From a checkpoint of a small transformer trained on Wikipedia.
Architecture: rotary positions, no biases in attention or MLP, untied embeddings.
Training: a variant of SOAP for these matrices, 525M tokens, 4003 steps.
Each number is 128 + 24 x the weight over its row's rms, rounded and kept within 0 to 255. Layers, rows and columns count from 0. Numbers have three digits each. The size before them is the row's rms in percent of the matrix's.

# down: layer 4 MLP down (transposed), 1728x640, rms 0.17, rows 124-223, columns 440-479
# gate: layer 4 MLP gate, 1728x640, rms 0.167, rows 125-224, columns 440-479
# up: layer 4 MLP up, 1728x640, rms 0.174, rows 125-224, columns 440-479
down124 095:148126093096166123127152150136118105098128126125096144143151154151136164102127120106137157110117111124152114114134131109
gate125 098:127141118142156121115087103121129074175088132120118168151133131135086107129136143152130123177141111137149102085120145109
up125 110:150119127134119101110187169096133176114102144126131095137127142150085136186134097114139133136140112092095142128158169117
down125 101:128134106115155139135120112175087123148122113134143132141072142111137124080116087143116163148103165141139103113072138116
gate126 098:127136111099136110079093134091131153131096134107137080100157163135122069102114163123118129133116143084122136121116121150
up126 112:139145103134092156178081148139131099155165131148120133125123090133175118130158131127131101102135160116133095109106152152
down126 093:157124141106096103135116158138122141108131123162120137148137152084137165135132109130126131154124124159101071076152137086
gate127 095:117129106134123060130146123133126154143132117113113111163140148106144141146119108153122144118134134129159125127133114156
up127 092:109101137119133171151127162139116101137153116133138123152135118130138125121173164116111177134131129146150121145153119142
down127 101:098169157136122137101130096099148116106135091137133142114155101162100153128135097066133156132125100190133131142130096118
gate128 094:130142090116129094136116156117124122133107118149129093184126123110141124133135101119189124121134145144182149128136133119
up128 103:109156095122116068098139152100155087124150152103112119116123129165120115076122132064126132125131141127132128140143120124
down128 098:113134090155131107132121169119078147104139150134060118168151107132149159153150134108121115099116107133152138124115086104
gate129 097:097149091119097118153146149117129110133086168115128115138139133158125139103095087180138170192135126128131132114130176164
up129 099:107107106104153109126122154169104153148159106108154081093177099113158147145106102111107124114101092102103092106155089121
down129 102:124128107127147112121123142171087129170120163126125169086137116107133137130161097116083126162126142159121118105177111145
gate130 098:108151121171124166165129115119165120130152106105105110117156113103184107116100130112136106118127191166102133116139143131
up130 094:125090108152130172129119151104133138136133137123139144107098121113140100117123133101100126111149184111127105106146128113
down130 100:107115125131123141117142134119139134143152140116100142126100119158113108141140185130146168116129085134154122136106097103
gate131 101:098166166114129119077117134109154161152109102150131122113067124133157122122094131184098120135143124137109100100143154138
up131 102:126177112162133116146126096142139125154112073105075118127092152056159115139088157156079180162137161116070132098143144119
down131 099:105101149105130120149154129132146139131149147144118126147104144137156109156115131117106126122130125167114097096117115145
gate132 111:122119124134135131133201174085143160154108132145132100155113144123211165112121159111116150112107181129119124142137144118
up132 117:155136145089142121145150097155105134092106142101113126151118132151134154163142169130109114121133155113120141122121120133
down132 105:122094115129103157125110129102134142058098142143098104134131105121134202103138166152136098151148112135132130107147115107
gate133 092:163125107115141103083100112172104177132119095129167148176145079126108092121114116157135128131147137135098155130098104120
up133 093:141136148153145138089131170114104132119135147122124098126112144105158162148129098154129131092134127097169140078150144150
down133 098:092112140080145141101093090169141149149105129131153120151109134131146123156040148108163145095122093139128105143130105172
gate134 117:148127090156090154147155130090133085099113104139170107117130154114108122096153188141122127116061108094142162142163121114
up134 124:169120187111113146175093177120133129117157139145116117099143134141133078121146107114097127125109141106146054132140124133
down134 107:112098112141169117107133138129167184115135149119120132125085117141111152116099136112202129160158098132102133159117108173
gate135 110:146128101125114104129144096130175160138114128126106135138151102082125088156148160163126152155136142109140131127151106132
up135 105:128070111120129115145073102109142142133160128090102164148126136134173124085136118120153133131117102134164132130166164101
down135 099:129088105117143149112089114148113161159128122128093105167124097106141097169158146123080145121144151115151142123139108159
gate136 104:098140132087151149093146130127135120153151130133115158116141161146153146117110157108107131113164123072103155146126105099
up136 102:154142171144121197095164142124161114115127127122121094103077159125107142133153123135119111091183126077094182088109133115
down136 102:124171143106133145145137120124146090132156138169141125122128124078140169136102110162094093078131122131159146169122148165
gate137 098:101134136115117129118150122109145142098117113139127117071145131125143130105060169158113113111129132160147129149149131131
up137 099:118119127125105126091104139044123130098132142131116147128123128087084137148105172181170118102100083143126133126138134111
down137 101:112137104102103180127134128127108157111134100128148191101156126110113117157159128107104119154119134123112119148151128117
gate138 093:132119126137150133139154129145125147118114147107123128114125105098129126122104128148119125142123096102144144149116119112
up138 097:167080117132141119131101113119114114114122146089145147106120115137176158102153180109167140133137110098125125162148131109
down138 100:099122123140144100155136154138111104165161131137109121133095133105119094147145145162110097116153116141135134108145154131
gate139 097:120133120165134150151099137134101085173134138134137177123121100124136095112152136111137128115114133115098133095108122171
up139 099:142130169107134116109132104150148165127113127115095145115095161121139148106109107129151111147177110134120091086105185146
down139 102:141131138094095046110097165147121155195153184127154170141118117119150138078101146137139140093099173140099087169135101149
gate140 098:111109086126110147143134139157168162133141099141106166109163147175144165095119160125125133082152132141098131140142145160
up140 097:124159132125126127101136146183089093116128148117124111146119103095116140129123064136146142068157088132125148149163099149
down140 099:157163129153140101146149149140139101133153135109182101143136112146141136122085130158123106170084144169138146146150105143
gate141 097:081136135154123141108139122100155073124118153110086144097144124102137113111106145133103122134143148156122086106132159109
up141 102:132135128140112126105124145117150159153117157130153142122118121139150148147106146106113114154166109128137122167135114123
down141 097:137115090119179113150097137146120113124129154118120154143064143138122146134094178138106128147141130133110120113138124154
gate142 103:148129183120119116155160127092118133137154110111118161116126126133100144141091105145144110095137174080108069113127122110
up142 102:142129137164124141164097161115139134172136114125136123135111151139129120135128118085126123094126147093122129077141146161
down142 103:106100132135134123172115153142158096137180086164164129134178141110129131143167142098146165127093107147097121117149129118
gate143 090:125130128147081063130145150123091126160118128137123109174111071104181164164113124156120078100170139111109077132120113091
up143 098:128133122115118140097099078091113113181094200117130156173120128154116149130148099123087084124148131088115108137098096096
down143 099:108125054116145096102105134147119151119151088106097142090108153137118130134146155108134145135169142142134133086137076139
gate144 102:155137118117092128106135154054133132095146109116150118132103104099151107131152105134158124113106083152161167149152107114
up144 103:142143116143130125101094163087075142112158124129151121126127109094118088161129119142159152106098138106150146113157130126
down144 103:148121146108133111109165135125148161107111099142150161126110119130138127095127118135120123126138171117169150105096118114
gate145 096:125115111085110102117134119140165121120142112151133140128147114132145137139111165117102151092131148151123117090143126065
up145 095:155187104123137177138161126164054121104165143092097095134148153129081114127143122108120149118133129115084149151151156121
down145 101:102141103147117164110143123126118068083110138112121146148160122139130117137162124114140129137131108111121138146179143096
gate146 103:053115058155106138094173118121141163156136156091158157129159154110126118118084075100178117119124134108133112113088124121
up146 111:153142119120153118128188122133132095169107113107105104117159113102130097157117104106149100099130109153136087086109079132
down146 105:167128129106168096175151125139093135157142130157106150085111104145114092113105123137136112086116100131152149114094116145
gate147 098:131103114133142095085137134074124130108124130114158142101175122123093110111120171113153137102126107137114085135154130166
up147 093:127176149143129081129139111173116120117124134122102155132099142095140129159166095165137119137115103112120134103153110129
down147 095:112117137131128113108122079109177156135147136137096099136118100170149122103172119166130141149117145163096135127151143077
gate148 096:126084089093116114151133152118127140119125118082151114110130165116091144146140143131166122188088115144105127141068180148
up148 105:153136111135164122136146109146138133161147126135140131136148142087139100070093136156099089139129133129144149123117150100
down148 101:130112150077175102100155112145110133121136090141174113136160132100134116125142132141108108138150116128114121158118122139
gate149 093:129139149122099148132161108133157116124104156123124143111128162139155115146133091102141087119140118117143150152116097155
up149 094:130100155126120112121157097135138134109101096123127145107152158145139089139132068111162127120122143120130127150145142163
down149 093:088148075131145137147126119114117128124162110150145080119074140124129122165110093159129136135135153156129142122090107155
gate150 099:124101117119121137135113117166114113142078121127145129117117133102121090130110145124100109133133119139142139126126133117
up150 100:126122138105150098123109114113159130146137174087138148139135096124127158133156098035112133164112118173141082121126085128
down150 102:143112122112128099135147137157145162133114147156133128149154155149112133134165125099155141142087119157154131104122130141
gate151 107:154143142141122114144109176149114140108088140136101148097103128121140098138140162092169144128081131148128113115134139134
up151 105:105126136140154114145136137116124157118129088119071109122146079148137132107119095160087113132115154124100103149122122157
down151 096:113135114117114087102150138098130147174135091153134147161135134156127166107129114104127102136102105109095127109080118136
gate152 092:127127119155131123089107135155150154079149138133156107172127087125096124154085109141132085087122099174165149118113134084
up152 092:113123143114114125136148108151111108138102126160147137129112160153144135140155173106085108120135136136142150090089139118
down152 097:128178150140105083129140151110111127107168154136134176123135130116120152108131119174149116128118104110128120143150123129
gate153 110:101142138122081138105133091142158122089181079145091116110139141120098168101095128165087166158160182156139131151119117115
up153 101:097119141099102131153124154129117080144119149125126062143136139179113128135183127156149118141141110171158112117141141108
down153 099:135168113129131138118134146104127175144120072156172101138155111070154094162117092123109148096124132128121144161117093093
gate154 094:154147141142164122105075141106161133157136133108082095122082189096139139138138130120122104099144106118122101131100134134
up154 091:144144130163113150083130130105178148120131153146138105108145110097110119102130136122148128102171112145118156125133101153
down154 096:147145134138145121153137121159125166039129124119122115127160132130116112110091144118135179129060161132134157151112097183
gate155 098:119152133089123129103093112130151141108108143118096171143123114156092091128131123115121121157151115135134153165154126129
up155 097:147142104146109116119077149116144121088127140104155130142115144140143069103154153116121140109136120161117098140165087139
down155 103:176133159136139121121135113123140141156112103151108109162137169119169082162121150128127129130149124148096117109112111145
gate156 096:146134131147100132121163106100152137141109068126150125169122113139149134089157107091101093110150161136157115133116080161
up156 100:127124169142143137085125115147119113124143148107165120171144101115135168110090104109161116118122134163134114083136177125
down156 102:135133125131092159087157100113146080145135111098117108116141125137146138143155130166118116149107113112119123154160158148
gate157 106:132119107124110117175136109134111125169108095117118138093117083180108143075136129149113117124093118147126126155112122104
up157 108:136139112155147102103181115084122101117126163128148130146149148123081135129117104127111134137103127099091170149129067121
down157 108:144108093115133145111118113146075133159147124147137138135147176117128140129156108119132156156103074151104136100130105116
gate158 102:133151127088091112125108120118098142128158094136128136096116146116053149115126141106118144117159137103119133130131121091
up158 100:110089115143109088111112146134128166127131079140123108129102122101116117198093142123128117126136140130133134129120099114
down158 103:139098149154147147144141127151075136126146132115074133099187090116097103132095146137144152150122161152151150129117132135
gate159 101:117151124141151159135144114143123182158104128129123072134132115122196148106111098141111111112118120140066126091123157154
up159 102:141100116128075140118116131097100078102136145093149128161164121148094134152164130103130139153131127107121114104095146127
down159 105:126125149177099091123106121178118097134114133109136140137134096140133089143144107101124140165131149129115113094124109149
gate160 108:162120163132103091143141129099136155112131095139078162116097128117119122133144105087110122134152099084127109139140135112
up160 108:137151106162175099111123154185192104077141139121108112169134158123126128117105146123148139158110151127155121145142100138
down160 102:063100114147151094115109162160088106156172108093178147148156106156165111121091189144147124140108124115134111142145131143
gate161 095:070118122139134148132141139134162150125133143152092095100129113146118123111081090132158128109122129152129160099092093127
up161 099:140136123121109135083126173165132092119115092118104159111133161134142134140139123085104159111099140133146137117077135093
down161 100:099136146100161125142131109152121129108136127092150132134110127124103119126141102134116071146121148125154124155156076136
gate162 095:154123113135136156111149124133139170133104132143147118155163115137147129119113119147124150130140116109139106127147121135
up162 097:127106116110096110150096135129123128094142132130191123111146123117145106154127144115107159135122145149138146124096134136
down162 098:085145140147124067173118147109148131157108111082162151172135065095135129107086121154116129130193143155127132169109116118
gate163 101:110157135143175131107136139125126168164136147168154123160117140135130083122133145095160116101113137136120124103106130112
up163 103:108146138129131151122099157149147127152169091155146150127141124174102124143108096091111136111118141132128158141115129138
down163 104:115158123098111129164156112107131128111098136137120136080158112159140143145106105110125128149130066130135151117126141103
gate164 098:094102110113104128150123135082137128171165141123167141115129153135116111140083121125076116152177156125129119116159155147
up164 099:127148139133165095146135118146112096117077154148099125091113153118146140150118134087120142131118118174122126103164120103
down164 098:140122122133124126128143111157118137094140142124123131126111162085105121143127125148119103116100110125153144142126117134
gate165 098:127163146134121131093171102097123132113174135133136142129136118134123106129155155171126109117111125132168082138129170149
up165 101:144122187114123103177159124162146129129146156155134170125115145170111169147136124118116131123161125101133104121067104111
down165 099:133100157153132109172141155059093122124148162087113127159150148133126117151121154134130163134175167100105127151109136051
gate166 089:122160133105119161120157161134121108100152106131112163175154123126132097135151111134171144136128138127138109136144145112
up166 092:088122134117148118136109127126086132190128130133131151094155121105139135103123105121100113110159134064133119122128150153
down166 095:108152123167139118127110113134146133084149138176113125149133145166133103148151166088120166124165080154113093184136078147
gate167 112:136184104073134120150139138118116137142147121128126118112131129134098123100144082083113127120089129122141099088157090135
up167 110:145089154131117097130093116135102120121108150128114103141072148121107147114149097132148124147140139141098109082126153088
down167 110:108118129119094092070143128125090125179121160131110128121137128134122133140112102148109127104154165145104136094086140126
gate168 098:133148124143152157165111172123131149130145151129151182151142114137116096158154117128118187109111134107156114075090163109
up168 098:120122129062052102129145101110139121142145120144142105111098139148149138148153113118113111125135108157117115138130122118
down168 100:074129092134181096146118168116145122123132106117106151094117122129052100128148119146150180125125127139130145136126189133
gate169 103:152120086116154092082185099128155086147113121128077144151151119109154131113148129138110142107107111132123088098133157121
up169 101:138086125075165173129113158116111099121130095128154127134155117168161098142133140114159150125093114103127145110123114148
down169 101:115123144136066149076130118118137184148120127136109126179122111116123129120145142118123162111126154069107109170130157158
gate170 098:135152120092099155134166116134130160116159145138104167093105108148123119148131108129122127126106147117140091127128123098
up170 095:151127178133125130122102142112097197139123109158163117137180156127124136152121128169163135127137134067124139135121117155
down170 100:143139143124117077131113079155121097095125132096139125117150134177133125103116141115172131175148153180167119121159182144
gate171 103:142116143164126099168127152081112134112182134128137120121121141117141149119149160145123113138149166151127155097119173113
up171 102:118111104181082104128127135117143094138129129134110092103108148115128132085156133126136167147130122143157171144154126121
down171 101:129136141124135095098157179132133126122118115129113137122123098125129131118120120136074142095094134124134117118092114171
gate172 108:120102137130136102098150148131111095121160083106065177123151085121107122148155153139137138135102152091147132125120149077
up172 101:135135114132124106058147097170124116157131086117111095138131140145108154123160114099120170130115106098121116133153133146
down172 107:123088123131137076073120176125190156131151112117117098116096109159129124094175118097169122139126134104126181132100135105
gate173 097:124115130109152134138132144154121103116118110124094122137126134134138150128125126161132177169171130116127143101116101154
up173 096:119092160139118120155098108109144094087166120094143123089152139146136115089146119120197108128127104149105140107125144133
down173 100:096132121137143136130148139144140141145126127132081140189145138144096124163123086099096119075125111121118109087112087110
gate174 103:100129147122126122115117153154157146114114090077135125085133113117152122154087124101126135167132134130153166119126144124
up174 100:144140147153150118112099095114149143105113149121110137127170109143126106142154123155126186125092110121110130111127160151
down174 098:145123100118150122064122142114177129165146136119119098121126162116125173150121142113164151104154125114119160121145126119
gate175 109:150144146140167149128137102137120156145141161110118110119118141140144143148146138141124127154106178129129107146157136118
up175 113:151131128155134103149190132181081141101145124168117104172171120089153151138123163121139148154140129113148130143103176159
down175 108:142169141153181137119127121125125142087121129136147135113175132121146132149099088120125106131071128131154117143118118123
gate176 092:115091164139081152120140112161085154173103063126116081122130113125107125117134138125154162095142138119184122114090119134
up176 093:139133141161113104154120132092132152118158154136119141083146139113117118115136145157116135144137153147176084136141129110
down176 100:138139135128085118177144128124117121123155135147103121140093138129119114191146111097137108148144161116103151165168109095
gate177 102:131122132123153132128141108115140138134170105117082134160134166123089110121125107108101141152129134149095119129121145132
up177 099:131112141146155123137145129104133153124098144153168168124120164086123113105133065114144127157153134123108134153138145125
down177 101:113110085134105127109078092124147103100125154134129102135148141158094075153094092143124146121124139131134145153155137129
gate178 106:122137094080092094116154137113150119162089133131071102140164129106155101132141124110114146139135127094118131157089172087
up178 103:127126152134137109129115126136111170149180130125122128096122188104074125106129108164118103141123186137146141112126146177
down178 103:154192161178139137123095142172127145083155079109126140165106144122131187128111155084159111144150122117114183101112139169
gate179 099:163107086105121095111168193161146110152129109112074103140163135124120105111134134119133118143140167122138091133131114088
up179 105:117126116107137131130148089152135129139115148104115131120182118085127133119122146099107107085124117138114130101132128157
down179 102:097148106111122133143133116109084141132109106124112167100098133142082099177127145123130101113150128121158129122103083105
gate180 095:123105132159126137153140114121153095134078124153142151081125093117148073081128138135165142112135131127111105126083118121
up180 098:104155101114095148127127146068146136145102123130134124116103125151166112142142141145113108089117114130128128160134146117
down180 100:125151168110093115120098104105106113150146121105150095122139119134147142117125155171159104138118140130141088122124112142
gate181 101:118099145155127151144098117129118117129114122129132124127129141127167127146111177149115124123136104112116139149122163105
up181 102:126136152111108116129107159098150142122139137124109114119118106140137148143120111116157164120090121145147120144129109130
down181 100:095127114102097144126103093144102131117112101136099081124077146102161128135112106111122153145116117131129121094111144077
gate182 094:198148129134134128154133103099118062150136108116073097114129145193146069110141097166147112143154110121100108108161134136
up182 097:152050137153092089122131102115133153104129108120119124135129112148104126145131100117125117140126104141139137128136104107
down182 100:138102144105157136137160116165119138127119118138124113139113154122137167120137137127136098123090144135116128140116136156
gate183 096:087180110105082149130123125146176128145160048142121087127097105119161139106164142121148141168125123127135114099166149107
up183 094:122122137122161138156116168123106131134143149123168135119101152101126139152132139158147151157154127142118105121120151138
down183 092:101129154117137118148132135130160138117160151145143102117128135117107170116116125189117135152136041099111185139089123149
gate184 103:104091096152115103156153104104063158117156117116151159114115160131114105126153126137146145099115160157091106149129160104
up184 096:096141099102150139156108061106143104129152105128117120117094177121118137134118155105141102097086119150133143132164148183
down184 098:140165149145151133127137117101142108114130146120153197126132113160090118096137137101134130117125126163116129162144144096
gate185 107:126106126181129110144129137131152124100132142130145147129108142152099144110141160088137102171162104136146143047121138097
up185 108:115108091123151144103126150152132166103115119112118131126149103137141128182151128104174152108131113117164150122136122126
down185 102:133113141171134122138142136148108119127112144101079152062125181138189144141156136133144141099115148150139115122122147142
gate186 097:154136116130089127116131134153153129174163063147129104102231124126146126155133125136122115157158133088127113103134128115
up186 099:138141098095073140090152139094115127122136113122122171159118148151107129182139139121138068163157113152090137116115120117
down186 098:136083134127137131126124160099135105140129082102114108114147112171140109140126131123152111121175093184191148131137141120
gate187 107:130125087120150148124181118163146134080105116148127188142129115169112142095131156108164130077135072177155086112117162100
up187 113:092128149128144179095143147143128149135113138142104161104106125132169134113121145132135160135086121146140157128112107159
down187 099:136115106163128176084116211110136148145154107108131120097133116129114145064116172145112129084102122138144118108130102121
gate188 096:086155098146099116153136103140117138164120133098112113117132131118099118188146136127110107103147140116137153135127136173
up188 097:126134178150124150068114127129122137147163106094148112089154124131125094102134078159106111108093148125146147121114141083
down188 101:131101120149148117119111174144097168148121127155127133120136119117118108109129115110153131091134123122128131097166159086
gate189 095:158127136145104103131132160151149114149098143138131125139067104106114105110120133090097151092083114069109085124096135156
up189 095:136150154144132107141123126118147111119167151136128177132123147137122163092150132141109169126122151123149167131095148128
down189 098:149113085098141128147113136118113120094145113144138127106097164082135130132108123124116112125132086126152097155093139121
gate190 104:190121064157134117113115183105130119140122114141120088086132106139127175122178114120158114090127143104109090127110128093
up190 107:109153164145186136115134139170103116142168162124161125150137137133102149133151171161144119099159138164137093111147122120
down190 102:114147147126185137142148111121119093119148130145171104106117107136090088136105123111110137140203112140117071113111143129
gate191 099:144108120132104120128129152110132127163148094111094114164123085122146139136133133170104128120174127133184147097157164133
up191 100:090066128083142127109141124143121085112118129146117131130130141115098125112175156165162136126127153087126138135134150103
down191 102:122138139117198133142138128125115114112176148126125156168119141108096112148151129151120175164143113115089124130112104138
gate192 099:087073154109129106133135136109132117142115120119130143121118121114106127100136161142114101142120157127159097099132128130
up192 100:154132078096092170157149144131122169101149125157151113107145153109160113129168115120134126146143121078107171146153170149
down192 099:092113075116128112147195142146143086148140108145136149123152149081112088112088140124134105123097088143115146148132104135
gate193 102:147138143110058114170118153124155100123150135125126151157140113135133140166129106104093092122141129084155117133144143123
up193 101:149151156138128101162149136118154157126099105118164123130101145147102083088163097114122137102137116139146134163120091117
down193 099:160135113095080115103159178098154119155140113177135157137108114117146095129100169157160136134155118122151138126121137159
gate194 100:066077185097126136127131114110138119121113168109135183135146108142115099090188098115118121128134130127149097144132189180
up194 100:152159118081120106117139106164099141135167074145127100139171132108129133115138151105101076080110096129131056175140132123
down194 101:139150103131149135102137132148146114159087107164166106161088144159135163127096110139122080118104108118097159108113133092
gate195 095:170075167132113162133144105127174138101165118088155148177127082124081123114150127086121108104110095130154131125107126155
up195 102:115104085098140117156156122102102097138145126112118111117141114129109101146157156125158121164105134112141158115133120136
down195 096:147210148141117116118091124142116144102141083147106144135098102143135104087116149142149121122103108171129150119095137126
gate196 118:155180107110135127128119126125089104151121134085105139174139162129124099152132119131143148103084107139129131132078121069
up196 126:164130097137133118148110122152127095141135148153113099088117094089111098125130143153113118095119135137155099115113120161
down196 111:152125141086097159131123116126181148118136140142144120103106128098116177107089134113121109139117118129116108120133133113
gate197 102:093148135112136137096122109144159136095099150100075075141131132138135138112098116122106159159151169144137088117111142100
up197 098:156130125134137126123163116131143125129189115151096119135119159153162113151167163178188130139118135088095122085117146137
down197 104:145105080136099100110118154111113138125128129113115132133102167121132159074137127113120112136104154128169098074084100130
gate198 097:155116072098106128090148145129127112136145142120099121175148115125132126144161144125131175076119124112123120166128131147
up198 100:121179130147110149134140125122158137120103100140151117136154148095146136120175109135114119155127143103110131108115151116
down198 098:171143118114137084100107134138121144113092125125107143132106145116164131113165124145145150096110066114113126151104130117
gate199 098:109110127112131117148107121118120176108137107136142160074115171159131106121062115098194080144081113162163147136119114118
up199 097:093148165151081120139155107138150109090106175072142178183139111119137146161150137091142116110114088140106112105142172157
down199 097:127136133133091127115119128146099103074122143107109161133155102161145108097124151099147105108143134150169120098115184092
gate200 091:114125125142117115110131112100117138130139094124116099139124103164099124106119125104157117097159117119109104107181115130
up200 094:123175145133119137127091129136078121138156136121177132105169145155117082116076126131107184137134145146110144118092110134
down200 098:127160117125124149123125146127101126139120140142133132108128172106149133116147143115117141141087117145139152110133136166
gate201 095:113111124107146110124124057114138103120102143159143109143167103126134129147165142153107166109109083138141135133135074123
up201 097:157114147128130126089124134141144156174143135155108128102090164113130140124105148158109189090082140168149101130110110120
down201 097:130152147153111102110134143169156139132149124161110139135094182102119088145116109111090156159083142089115130123143133164
gate202 098:116154069128144103127159091119128105083084128135105098143146149117133176093142163143144147140140141133158122075141111153
up202 100:153102115158132125087146129112090114126085113133103143091131153113110171115144155160145132113114141145115123070115131154
down202 100:137105135134154104124073099103113146095118165165114122134123115164096128123132128140129139127150112168165101117112115132
gate203 102:104144123157147109142124094100131171096110124135095102086126084113111141146141120123142135112084134105121155174094107143
up203 101:149134093122136143112118130145109095152116123091127140129123094110126082159181120133138109146106093125125120141098159120
down203 103:090142100143158162171115099154131143115132126131129155113142112122166132133103119125085107150145130105098102114164133122
gate204 097:147118107092101170142107145152172108115113109161102139116120161135176163118148097134140092139123125161132072145127169141
up204 097:103124123086097140155097130132145094174140176081063149091110167144162106127090092054128097133106135158126121194143158099
down204 101:139126173129122141149142111109180146155158098132162093154110146136164134129161143086186139153105115111135121155113120117
gate205 101:146156106084149147087124083203149125112121122102136162109119116084122174137141119148110140089093143126155107112075136105
up205 098:126162126150156143110124152135133142139108146138110116149148129143178090173127136126110137179124155120142153134114096160
down205 101:169138117086148146122145138097142086105130075136092127123119118130170141116109147162138090122150102145126119170124144141
gate206 095:145139117100123184104116125110116139126113139127109117169091136120175149142108127144152135135134130137108140115170115128
up206 092:139137110145138140130110130110151193152113126093087165190125147138137118095130131138126123075106111121135090161129112091
down206 098:123133124156118113128129127094140129132094137137134188125076176155150119137127104122117109109093130137126147158127152147
gate207 095:176141101086152118100144123091173145098118097108139138116139135127119136170140126095104119094128166118121151112110124156
up207 095:137093127158083112162132149134126178110121113114125149128125193104143110084106111129118140169180113105148090095099130161
down207 100:112122181096124113132115134114093110152119107163113129112127099161110115145134122114135120177165128132140140106114119160
gate208 099:143142146121204192127098125127119151137126059136120137040132134143155097087142123119144084136122108128131125118124106098
up208 100:126087161130106098160119109115077122159147123133129154141139132160099146152145132131118128097116089119148115135077135132
down208 100:136129119141138140129168151185109116207165132142161088151174098144163084152147144124178141107161158143138123149128155075
gate209 107:169103164112121102141122112130132108135174122141162135148136126115128135125123132112163138144128107119183120102126161146
up209 106:126074101118113120133121112111167139157101180112103137149142107160144156133179157131141100110140160139127105103103114116
down209 104:112117097143126110146137109148145135145105146096130115127127141150124135138153124138119163167122101151149077145097105093
gate210 104:139093137110150114109119141197145132143132137096109103143104131107124156114104132126158135146126144178136116134118160125
up210 099:120108142120106102107131098142122074128134102111168106105121167136162155113133120111086105171119126112167084095095143155
down210 101:161100122096132083133127107098169140104105161145105129143116118175181140095133090116111122124142111118182129111084134115
gate211 096:193118110111140062141157100170149135147140135106133097150133139156150171116111104077155110135133136172113111110119122141
up211 098:118167106145115165111127162096099176122160127143123110136091127171123100129046182147141100138106143135131175156125117109
down211 101:116067159131143092120133107107101104121113143107154137103113129126112106142167117121115119100118136101158114090096150153
gate212 094:109124088149099120147102118155113153118108108105140121142156106120134155076137096094124098152121144148125064132117138131
up212 092:107124165133129118173145117153089171103108105106135183120097140132121138173137126078151125137111128156107110101117110099
down212 098:139138172134146128153154109148117122125117167126135168078101124112168153137121155110108118108141118066118139070093117131
gate213 112:142113097133128096083149141150120125165157094111127095112115125102134136105114127158123158168120142182111129174088133126
up213 107:163081127090111182100136146141132127119114116144147119077148146107152159131128114134105130115138088103132130106118099139
down213 106:127146144146153127137122140110121142060137093113128119137098108101144123148119115144075132157115100099171092111133138164
gate214 094:121114147104117108127148150105154145123127145160142096083135146163152128124123115128135104100106086128100166142115123085
up214 095:150081160172096118137130147149096126133114125102091152140111132126096150071177091147117176146139143105102086129132138126
down214 098:157110153117123132124151131098115144118144160111109165126130093083130156137137129123164079120130147099151143136078133159
gate215 098:176098082123172112079140127135185110108140150114098167089118119103134127127115140149106165119160116119105121137147150095
up215 099:120110157140084121117107160083127136106154157082093115113122144133115127151118101118156137139083099124142105140113144128
down215 098:120072117129138108120112118064110137123129137138105081089067110121129115104129119158111165127101134101192135162136104124
gate216 098:173085108157149140148129096064149111150106156123108145106184098131140127121140145152123137125105140124114156121065139154
up216 094:144146129149133122157134182128132076135120139145126139114142120192152116121124097121109141083092170120103164163090057113
down216 099:139138113103129156133120124157131127120165139130115110140145126123171124171142098142134138145106143155133156193160144110
gate217 105:108146121179128106100137092148124137110114112112140136147153137106146094139167191150121088137133117163127101153129131124
up217 100:153149105100129124119109184113127141130121133123117122138063089119145118094148137115140119076123127104145133137096100137
down217 094:149123162090105118125161140154127172139139107087149135119106114154149173107131140114120135132133122096182175113110132132
gate218 108:113128149118132108141106153125133155138085148120146119127124134131094149113092151135113106103102108142138107098135093089
up218 107:178107112105140108122179135154140154148144133129114086102149120133141112164084157122166151105139117098114097117189115104
down218 089:114144114167144182109137186133151127147127126115154157120111124125083113121100159112136134060139117139091133135107136089
gate219 101:124120132097137103129144081101117135137150135139138126147115112091153147107129122146154130133116126156126115116179113131
up219 103:108147127112121149157129123102138105137103117167099144197120167126149121154160153111127127137164146112113139145126158156
down219 104:147132099106118146119147145124132163172126148155115154128124158127120077117132136131102132111128105102098120135093159096
gate220 094:115097129139124151125152139073119139143141147130171133110108172137145156152122128154134107092136081127092106148139161108
up220 097:091117150154128128134140125095144107114194164127135136118134159142129175174103120128131143111117127131129123135164153129
down220 096:093124120137148133057104143218097116118135097174147149115157081138158117127115119130127134120083132133142083137125164118
gate221 109:159144110133111115134120175153137087162162132106134113151111146142091146122115179148126147113088121104105092104137104121
up221 107:135141162103095103162146068119151143096168102141117154097104098115109125082160165170106129156128113121113121133095124089
down221 106:140123140147136133118132143124119135143128129139123133135111146124132138135112131116093142146135150113073143142117115150
gate222 100:160156116099129151146128135132131148129119136162130146149142090132170177134142134142145144157119185107093174130143132150
up222 099:162107097158149115152159122078128139113133153117125146184163127123129129104154132075119130110122146180141101111114124107
down222 099:111132118125154161122139105126152152140145112145149055130140128127171112109111086084087109147150121140102145121114103133
gate223 098:149126129099165132138109089115156122084147084147157121117099115129108157134106131107118146046133146102092107106124140070
up223 098:144138132119148098110126146146168145093125136155114148113130094101136115135067134122122141140119153108150155139107145140
down223 096:088128140173118136175131096107115066150149128139087124102162133134110123151124121113136075094140131143145131109129110146
gate224 097:133136104106143124120129136157149111161088142145135100130147161115053111150134147200181121136096129118149091119153186130
up224 095:108099130119124115119100146130112150148114136124123154137150137104128154106134095127133141114129113111129110166133150156